Weights of a small GPT-style language model, trained from scratch on English Wikipedia: 10 layers, a variant of Muon for these matrices.
Each number is 128 + 24 x the weight over its row's rms, rounded and kept within 0 to 255. Layers, rows and columns count from 0. The size above them is the row's rms in percent of the matrix's.

# layer 7 attention key, 288x192, rms 0.119, rows 141-159, columns 144-191
size [ 90 101  96  94  89 107 103  89 107  95  97  96 105  93 107 105 104 106 101]
[[127 120 162 148 122 110 127 174 136 100 108  95 174  87 142 136 114 100 112 111 143 144 121 117 109 137 141 145 103 143 139 198 117 117 132 142 170 100 179 180  98  94 130 112 100 154  78 116]
 [126 113 123 148 109 125 138 154 115  87 127 138  64  87 132 157 118 119 116 136 127 124 112 154 134 105 131 160 134 120 133 115 113  98  80 134 139 155 130 123 143 166 162 135 136 130 152 139]
 [100 108 163 128 125 114 148 138 132 127 133 143 116 121 171 146 135 129 140 114 130 150 105 104 157 143 156 122 123 147 117 171 132  85 124  81 163 105 115 118 136 133 130 178 139 120 126 132]
 [129  89  81 151 113 107 153 143 122  99 119 160 127 158 137 136 118 138 117 132 121 103  85 120 132 160 155 116 125 124 104 133 124 123 137 157  98 157 139 135 149 109 150 100 135  72  95 109]
 [114  74  91 111  99 101 143  89  99 115 177 132 164 159  98 168 139 130 153 120  93 119 154  94 142 161 147 110 103 129 110  85 115  74 125 141 131 122 143 162 115 127 120 118 132  86 164 107]
 [128 143 155 101 140 107 137 123 158 128 149 176 127 121 152  82  85 122 107 104 135  78 114  89 121 130 153 170 164  89 162 142 146 151 158 105 109 118 139 164 103 197 107 136 116 153 109 129]
 [121 148 126 135 132 126 117 126 171 143 136 116 150 135 136  90 113  95 115 166 145 117 167 120 131 143 145  99 106  91 119 138 170 136 161 158 112 101  90 160 113 102 114 123 108 131 124 106]
 [109  82 150 127 108 121 108 116  86 121 111 131  95 126  91  86 101 105 118 137  89 121 111 143 159 167 164 120 149 103 125  93  92  94 129 122 135 102 105  82 148 144 169 105 132 165 130 164]
 [ 71 111  99 141 136 117 153 115 128 111 106 146 126 109 118 172 112 122 120 100 137 160 104  80 154 133 114 145 140  74 116 108 129 108 124 137  88 170  84 102 104 138 135 116 127 160 128 164]
 [148  92 168 165 118 117  98 131 113  77 123 117 126 143  94  60 148 123 120 123 116 140 168 106 137 143 137 100 142  96 103 170 121  95 172 119 136 137 133 125 148 129 156 134 141 117  78 112]
 [139 120 114 116 185 106 132 113 132 134 122 159 102 132 110  95 104  90 129 138 147 117 118 101 108  45 118 115 136 125 142 135 133 157 131 108 104 113 111  73 119 113 123 150 104 143  99 161]
 [110 151 161 148 136 154 138 132 144 144  97 110  86 101 138 158 168 108 117 164 162 127 107 153  75 101 154 172 151 107 126 103 180 148 132 144 137  69 103 148 131 127 135 114 144 153  79 167]
 [134 105  93 140 129 125 122 153 117  88 119 104 123 177  98 134 100 160 110 125 116  86  96 124 144 118 131 117 137 114  91 109 120 105 124 132 118 160 134  70 152 129 150 123 146 144 144 158]
 [122 119 152 143 135 122 114 137 143 146 120 122 130 121 102 139  82 121 186 184  96 118 135 126 144  93 136 116 124 136 104 124 112 130 113 128 178 166 138  80 130 111 155 147 115 108 106  60]
 [148 154 142 122 157 135 139  94 172 121 130 124 143 150 147 112 127 110 128 114 106 136  69  97 109 127 130 131 155 141 138 151 145 160 148 130 142 122 158 175 112 155 125 157 111 167 133 138]
 [118 129 118 120 123  98 160 128 164  92 142 123 119 113 161 143  42 156 110 107 158 110 143 118 120  85 161 105 144 154 136 155 103 162 125 112 146 113 159 142  77 133 159 130 135  95 124  70]
 [124 137 104 140 121 142 152  69 114 102 121 133 173 154 142 121  93 131 142  91  99 124 175 103 123 155 147 139 137 157  93  79 147 123 131 147 139 106 104 135 125 164 148 155 129 131 198 137]
 [151 124  89 123 129 108 173 104 154 105 145 101 154 124 126 167 125  85 158 117  96 111 129 116 133 166 141 183 129 157 138  88 153 123 122 168 127 144 137 162 120 188 144 159 154 178 171 128]
 [122 133 142 135 129 142  98 119 115 109 115 149 140  97 138  96 129 117 142 121 130 134  99 106 141 151 122 152 143 127 118 192 109 111 119 108 133  86 117 181 153 134 151 107 111 197  89 134]]
# layer 7 attention query, 288x192, rms 0.12, rows 142-159, columns 144-191
size [ 99  96  96  92 109 103  90 102 103  88  96 107  99 101  99 109 106  92]
[[151 111 119 118 147 119 100 120 158 134 122 102 156 126 103 142 111 122 108 165 117 138 143 135 104 103 124 132 173 149  90 148 112 146  81 107 174 121 103  84 130 134 148 119 133 123 146 154]
 [151 150  86 133 112 108 141 167 114 155 142 137 136 119 110 141 150  85  78  83 101 123 151 135 123 113 157 140  78  97 139 147 136 129 120 115 144 142 126 115 103 136  80  89 144 162 137 132]
 [143 138 112 138 128 108 106 139 144 102  95 123 136 146 163 124  62 140 142 127 150 106 140 145 126 136 129 156 131 135 117  95 119 158 154 158  91 101 110 103 138 128  82 164 111 144 105 106]
 [129 165 129 143 139 141 113 133 136 127 150  94 148 157 145  92 134 142 123 157 103 120 156 198 134 113 121 140 136 150 110  80 150 108 152 135  99 110 114 141 134 115 130 140 143  88 131 133]
 [122 104 156 133 153 145 109 109 176 131 131 130 121 141 101 110 127 157  80 141 162 114 136 144 112  86 155 131 147 130 143 136 115 123  92 109 126 129 128 153 128 109 142 118 122 102 112 100]
 [136 141 128 153 155 119 111 149 155 157 134  98 126 130 143 122  90 181 178 145 148 108  99 140 129 160 115 115 147 134 142 118 150 123 123 121  96 102 199 151 110  99 118 108 112 121 100  91]
 [ 91 139 130 119  97 104 133 160 126 126 123 111  73 129 115  98 127  87 137 152 155 137 141 137 147 127 113 137  89 118 140 138 124 138 175 132 168 152 129 122 131 102 132  81 109  97 120 181]
 [105 144 127 118 122 121 128 176 158 109 110  85 133 110 101 163 115 151 138 113 128 152 114 100 133  98 143 126 138  80 133 129 148 151 101 135 105 114 161 150 144 110 115 134 101  91 110 170]
 [144 118 176 154 126 110 136 131 120 146 114 156  86 119 121 133 135 116 137 146 118 105 129 124 128 153 129 145 114 166 176 133 101 113 187 115 100 141  97 153 122 102 149 105 117 135  99 116]
 [146  99 142 104 117 112 130 127 126 144 108 144 128  97 149 147 116 152 129  90 151 121 123  76 116 109 141 100 164 108 109 131 182 130 105 109 155  88 126  96 154 131 115 111 117 125  67 143]
 [110 138 137 117  82 127 135 135 120 142 136 141 148 104 157 144  82 119 161 103 150 172 134  91 124 127 151 118  95 117 174 113 124 142 118 126 117 115 142 122 116 120 104 134  90 141 116 116]
 [145  97  91 132 127 106 122 133 130 109 137 121 150 146 105 116  92 171 149 148 119  74 136 148 120 122 126 132 110 152 147 112 130 159 173 163 110 141 111 101 118 154 114 141 119  77 148 192]
 [135 133 138 113 123 118 149 126 125 159 133 156  96 147 118 141 119 113 149 121 111 121 159 127 168 174 134 137 119  95 108 111 117 154 146 108 145 161 151  72 114 104 152 129 132 117 122 128]
 [107 110 136 128 165 144 121 131 126 119  97 150 140 118  89 119 110 173  87 107 173 131 118 123 124 117 153 129 146 122  88 102 133 108  67 127 120  92 103 126  82 157 118 132 142 154 126 135]
 [135 132 159  97 167 110 119 167 144 115 133 124 142 104 142 118 118 125 146  83  91 128 154 139 130 132 132 152 125  91 122 151 108 139 168 119  98 157 129 123 173 158 128 152 139 116  91  96]
 [138 151 110 119 169 158 130 152 148 140 150 114 145 144 152 123 176 129 137 139 116 144 161 155 119 130 120 113 165 125  96  93 133  76  96 142 136 120 102 157 121 151 162 105 150 131 140 123]
 [129 175 110 135 128 138 149 166 159 147 137 120 175 116 126 122 176 155 148 160 150  92 147 129 135 130 158 148 110 112  82  69 118 110  64 147 133 149 132 121 113 129 147 108 145 105 122 143]
 [143 129 113 141 150 130 132 161  94 130  98 156  75 142 126 121 155  94  88 130 111 154 135 111 142 183 134 118 117 119 135 160  83  99 102  97 156 144 112 137 101 106 160 112 120 134  86 109]]
# layer 7 attention value, 288x192, rms 0.152, rows 128-141, columns 144-191
size [ 92  97  87 105  85  82  98 100  82  83 102  87  89  88]
[[133 123 126  91 121 106 155 147 177 139 138 140 124 165  89 147 172  77 110 121 140 138 131  98 126 101 167  89  46  98 168 143 137 123 128 151 110 112 106 124 123 105 137 120 123 117 171 162]
 [125 154 132 124 133  73 152 138 110  86 110 137 132 102 136 123  83 145 106 119 116 135 200 122 162 142 127 147 145 151 102 155 116  84 141 138 123 125 135 162 113 118 146  98 172 130 127 154]
 [141 174 144 107 103 165  85 120 131 131 141 157 147 101 106 136  78 155 142 111 117 160 122 120  86 136  94 143 145 205 132 123 159 149 127 142 154 123 176 138 159 152 145 114 175 167 122  91]
 [ 75 101 134 104 132 123 102 150 145 150 176 112 136  88 155 161 160 137 128 124 129  81 112 152  98 107  83 143 145 132 161  86 126 156 106 163 132  93 134 114 149 134 117 109 146 133 136  99]
 [123 105 148 155 137 163 142 145 131 129 119 128 103  91 126 147 104 146  78 157 136 128 125  80 121 101 141 150 162 126 181  80 150 159 167 122 138 111  82 120 136 140 104 153 121  97 152 153]
 [136 153 119 145 118 124  76 144 128 146 118 157 143 147 160 114 122 173 159 156  75  79 121 117 128 137 103 112 128 124 146 120 132 107  77 168 106 146  97 149 141 158 164 118 128 135 124 132]
 [167 142 153 154 133 137 107 109 141 107 108 101 122 146 109 142  87 157 133 117 148 142 135  77 104 114 122 130 152 184 131  76 133 175 140 144 149  88 141 197 167 147 140 126 152 106 153  99]
 [107 131 139 114 121 123 110 120 145 131 137  93 151 118 136 110 154 150 149 108 111 118 149 155  85 121 120 146 163 175 109 115 135 156 108 165 156  92 107 118 169 142  98 127 167 159 165 121]
 [151 175 108 143 140  71 174 106 114 112 116 128 121 194 117 135 121 151 112 136 163 140 156 123 126 125  98 135 123 124 113 148 148 105  87 147  89 140  89 121 137 101 131 138 127 147  88 165]
 [132 139 159 105 128 140 139 141 138 122  64 101 103 156 112 119 114 129 110 145 181 129 106 138 150 132 111 136 110 174 143 150 129 138 124  86 116 103 130 166 174 111 104 129 167 140 130 115]
 [139 120 119 140  94  90 124 129 122 114 123  97 163 133 146 115 112 125 101 149 123  83 161  73 100 132 100 157 173 182 148  67 150 144  92 138 137 134 157 169 124 121 124 123 160 105 133 103]
 [135 126 137 149  95 165 131 125  83 152 167 144 146 142  72 134 131 131 164 157 138 163 152 119 137 112 176  99 102 124 126 142 138 156 166 119 105 146 179 135  92 108 183 105 122  78 124 141]
 [104  81 118 149 108 134 153 169  88 160  96 118 120  95 163 126 139  93 143 103 119 169  90 138 164 120 135 121 120 124 166 114 131 166 147 116 144 168  68 108 114 137  93 149 124 104 122 158]
 [159 126  93 134 167 109 158 138 165 151 141 133  87 135  88 131 138 133 148 116 143 120 122 109 155 146 137 116  95 119 128 112 155 107 129 124 112 129 110 111 170 146  86 128 139 127 187 164]]
# layer 7 attention output (transposed), 288x192, rms 0.129, rows 128-140, columns 144-191
size [ 92 102  87  96  88  82 100  92  86  92  96  88  95]
[[143 166 130 108 110 110 145 130 141 129  59 118  91 120 172 145 155 162 141 141 128 112 122 151 111 139 161 140 117 134 154 131 103 137 101 111 110 156  94 145 133 125 110 104 138 120  81 122]
 [151  77  90 129 142 101 145 142 139 148 102 128 151  95 127  80 171 135  97 124 117 149 130 128 105 145 107 139 144 118 153  96 129 172 149 101 159 105 144 125 167 120 116 150 150 143 153  86]
 [146 122 125 146 162 132 144 116 118  96 140 108 157 126 148 137 125 158 147 142 126 119  75 113 133 108 155 134 145 109  83  98 123 117 112 132 171 135 106 112 129 138  96 120 115 103 172 139]
 [107 114 123 136  83 126 125  99 127 162  75 139 100 124 121 120 143 135  90 159 104 116 140 116 117 160  96 139 133 173 114 142 151 100 185 162 152 105 124 139  91 128 128 150 151 110 136 123]
 [120 126 140 118 143 139 144  88 146 143 146  88 128 147 100 122 146  98 171 100 154 134 170 134 125 109 123 146 131  95  77 147 134 134 119 135 168 115 172 121 150 150 137 130 139 132  80 135]
 [145 106 119 123 119  99  98 138 145 118  81  78 101  93 148 165 147 119 137  98 126  88 139 139 149 158  86 143 124 156 116 120  96 113 131 137 150 118 133 116 160 117  83 116 135 121 158 134]
 [139 182  95  89 108 109 170  91 115 107 160 131 156 107 129 147 155 116 113 154 112 118 110 133 125  95 120 109 112 131  64 110 143 149  85 116 118 103 114 118 137 131 131  96 135 115 168 162]
 [147 107 137 109 106 150 120 138 149 135 112  87 116 129 135 143 107 166 125 152 111  88 111 156 139 150 104  96 122 135 152  98 148 134 120 174 122 121 114  86 108 130 105  94 132 115 141 153]
 [ 95 140 106 150 106 110 148 165 129 134 107 150 141  89 127 164 140 169 160 116 115  95 128 123 111 148 148 135 154 142  80 138 116 146 125 116 119 121 104 168 137 111 147 131 102 142 160 125]
 [128 141  99 126 136 148 134  82 106 126 162 106 129 140 154  97 100 156 157 128 151 159 172 149 148  89 158 128 112 126 122 107 133 140 127 128 103 124 146 131  74 174  99 173  80 128 174 200]
 [112 169 128 110 105 137 151 150 136 154 107 100 125 105  75 168 163 171  77  88  87  51 121 134 150 111  91 113 144 102 106 136 157 136 138 141 146  90 116  99 126 134 117 125 152 124 141 138]
 [161 125 155 151 152 156 125 137 163  78 146 158 120  97 141 110 116  98 158 110 104 123 118 113 135 126 162 168 114 146 105 152 115 117 139  84 144 149  95 108 119 134 145  78  92 115 109  96]
 [ 96 156 143 132 175 127 137 120 157 169 161  97 128 144 143 158 141 123 134 134 159 151 120 116 144 174 137 156 148 125 125 124 109 157 135 114 115 115 133 147 139 120 113 118  98 131 112 155]]